{"n_layer": 9, "d_model": 512, "n_head": 8, "n_kv_head": 8, "head_dim": 64, "d_mlp": 2048, "vocab_size": 38920, "activation": "gelu", "norm": "layernorm", "norm_place": "pre", "norm_eps": 1e-05, "positions": "alibi", "qk_norm": false, "attn_scale": 0.125, "bias": "all", "tie_embeddings": true, "parallel_block": false, "init": "normal", "init_std_qkv": 0.0199, "init_std_o": 0.0047, "init_std_up": 0.0199, "init_std_down": 0.0047, "optimizer": "muon", "lr": 0.0158, "lr_mult_o": 3.0, "lr_mult_down": 1.5, "beta1": 0.95, "lr_head": 0.00677, "warmup_steps": 200, "schedule": "wsd", "decay_fraction": 1.0, "decay_shape": "linear", "final_lr_fraction": 0.0, "batch_tokens": 65536, "seq_len": 1024, "doc_mask": false, "train_tokens": 470000000, "steps": 7172, "dataset": "wikipedia_en"}
Each number is 128 + 32 x the weight over the matrix's rms, rounded and kept within 0 to 255. Layers, rows and columns count from 0. Numbers have three digits each.

# layer 6 attention value, 512x512, rms 0.0451, rows 302-312, columns 0-127
121129140172165127181097144108155125125093118141075167081160065132094139160144146145131147123159230087131120148165136125146155137126081071105192118108091143117092112117144172164122060111136130112175100167119160172152164123105130108114142076104180174140130066175082134070109117095110148092206127133150147098133199056076112180128078175084096131133135135076103129149156175091106126138133
104089144092125097123159143153099117119103111176100107123099167138128070131128126129102063088140154100136125114113133126174118150131096111150145135179121154142104149150135124098180170168153107165120147164159117181160102120093099178080144114116200160165121135162112136113186152122131152125120216153144103049090155159181146196150073146081131093161135140145162118063179116159115160144116
116120190143141162164121080161077150119104084180106115143070126080086145123153098133106061187107176198121124119124110171100132182165137164114165126072107086129113121069121109072152092112143149124086104114173104155148098079102108196106123161148173098155142076176131186165135113102174127165153116169141164164086162114152135150100055139143114152127157111153092129122098181134142181094136
105106070065148128082144125153091127112121163165148101124130195131132177182101102114132128050083121122180130062134133100133110161129153111165144168179181123073158147136183094098173190181117146120103169097165106061107154130105096125103126161178125090118114113126132120156149094061090108138180156116132054125170149102094127129154049131174069106125136145108145110091139132131188111139093
133125128177125124168141184090136180116146156140118151160173102120143175141150118101136111177136091127137116130090088161086213159092205178119123101149155124162058135131116154122091086119161131163174191093146123093201158143165125096168151143125151108149126167154138160130117178102194103130177132131085118136057137112126125109147092167095105131150108112143152109035128164165193092137161
080135136122151042173115156144132180115130138161126150132125102157124128151146167091094106140158177102165132171128099101165142125108080136076062139116123108119135117097189093121096103117112181104153124131165154120174132175100106146156103038189119125133096162073138135179108102187160084124109128171046092156152118125154171084119116091179171137120153137140136128074149163064064091088166
172135163109156155120127082109149081143096172140126144111165126169091147098101101139108175152163151137198147166199127098073111110086119105121153201141149135135135126174107109142143091174112126109155117095189113123105151186122111149161109145082125118109133143110110113140138153142078115136098119128149102185131166083157214114118119140116107118141160122131137111107044089120156170108160
114111113136172138121129146129109075132115132154144156098167071213171084092150148147116145132153130160133131146089114138203133119075142110104128193116117111164117132086108113096097089130119075140107137085088112102130137128104111112117118090168111168108135163185214147129173141125067121170088067136162190088144079124133112090181063052117109164198158175097148111125107171129141170206135
135187071174117091151196161131120121135156162131152110054123088124152083156122122119174112093088163141156113115121121145103150143110132146136154125127065117116206145125160137089065078143134155117098102194099133079062150149117121139136169167179174092099125137114162140164133137164111157104107186167072131135153115138189119118117110152071132083141070133067080100142113187153104070128112
179128143077101135159115094136117148116149156146111151117139136090139179143182088150121182139130143079166165185122087142160128121142174148163187162116145121100099134098129103114111104127073128078133169150131064131141083125158192125168078123158125179112096130121066111190149102135159156068085128093139167159124133170143134159170125115093128145082138214162167113119165128077143118173107
130092115174142157128157119115136082124138135094156143051099148122111144069148145132075093095192157080138088105158129135078197143130198134155113113128147081104154135166164150089058087061117170136177156139157131129113174147124165133167175098122167143054148093025106099100175150115110092136094132180105105128148118063150143117095114104100134167145134131157104142143127151117110169105197
# layer 6 attention output (transposed), 512x512, rms 0.305, rows 302-312, columns 0-127
182166152136143110141104160155070145153160147096128141146123104169150096098103157163093103103170120127159099118126129120133151140156134103179110155109167116129195101116148130122108137166114131176055102164170132146041153103098079111067119143105101139157086134091181164137173157099142133132212135103147172118148113197107169108180105125121114129123070087100177110109152083188085137112087
111147148151112100079179057135155100182110120138126097137134165104131154155096140116139162132127114134092153063185124158115185096069140154106118141136083131170137075145143127129177102069132125109136106104111125122075205134087122120114103160171107128135115135049069128137143136118129074099144174114093112153090140185156100153119120113107109137113084091115099134143097117094130085152138
193157086110119086103148186164157095116090153098128110154236108162100126133085110108130113122099135108124119117098138173126077155086114118200125117179105043190128175158121162143134077136097143094101104152145137134103154155108110162116129170099113142125137121093100077105133153080072073087093136132118095091154146139135063096121145124079114080140147134135186104137123099107154171185147
130104079127139116117154068166172135131112100163101116137112138114176147115156164138082117124145101145110182096108071150141178107123213151090138127159138089169086066110165140095129145148106175153119131191125099196112157107118114106150138168111115105116137106146160077156178092072098090093070137164144144118159112133117180193075116123066149093163134073095141145065065119130082153193115
115087110156142142084084113165088112108106106139079141143110163162108164090157138115042097159134160108114128119198152131102153140143114127132098088173146107115156133168098102086125097144145102133064128117138103071149106090165095092086142113148071094098113132148144165125175139101158159179092082138055101145137125095153098193121080074180163152145129111157135072123175164117083093159081
095108092126144164166108127097194156106082156023082156123110146145123119127142122154166206109143096115127097157164119077078048157154132090111084171131138112114145083128140109155123062111178066144154138107140139096135101110120128169120170193142082082169176099155103094166197124186119122125120067093116126145056112166172075187126081163121132113181129150161123164098152130117164101161082
110135123192119113084070164168152148164149146147075102117111134084104137087090102102146105134148076124126099157108115166149165161111112101127145126087127132080147119137109097117104154105116120171119169143122125053130139161145173147128143187143156106082120107159146120104092138120133125138104082124140196118138114155105106113131134171174129111127106078120123187120101073149130120113135
197163130114132106166155105115129128104119098183110099156134148135064126103107142118131110187103127127140101134181134092156108071082117128131124122096130165158106144127093122177095142101138086163087147103131172114101159114074105063175111122129109102202134105132105187193135161097098144125118123128138157098111089162143099111081161124162124105124108153159130196107104170148102082174103
121126128112147157052109153140115145104129174114174130145120069114144146144092098115128169105129081080131194179140132088104099163142135138103107122109137128083103173095072129106065120152174169125138156143101101141103205102152143094143112126130173126080112130086159163115150098103123146135095092127105098121161162087109167160093131072125146139087143171183085158159097149081123115140140
100094124176038156156159107072148076162201126075109104182079091135109100130152154106145154122078147133137121115094207086099089120154100126070160105107117088132054089123096140091161156091057088147161125154117156160106155156095159127121135195132154084125207133105165145099172128105136107181174106106194157126142092100108126150138160137117151064159157116132145144136079139172175129073107
097119154127152129096098106191120173127127103114092070135106094137097100159062151091186136122102111110088148158115168091165081134174116108131116116141120145123161173176136151172135106150167133134106115135146143118093176125100168173161114126168140118147129130122123152103131167116133123106128133144128122139109144147151149115062121084173123068110105141130178115188206101097151169144144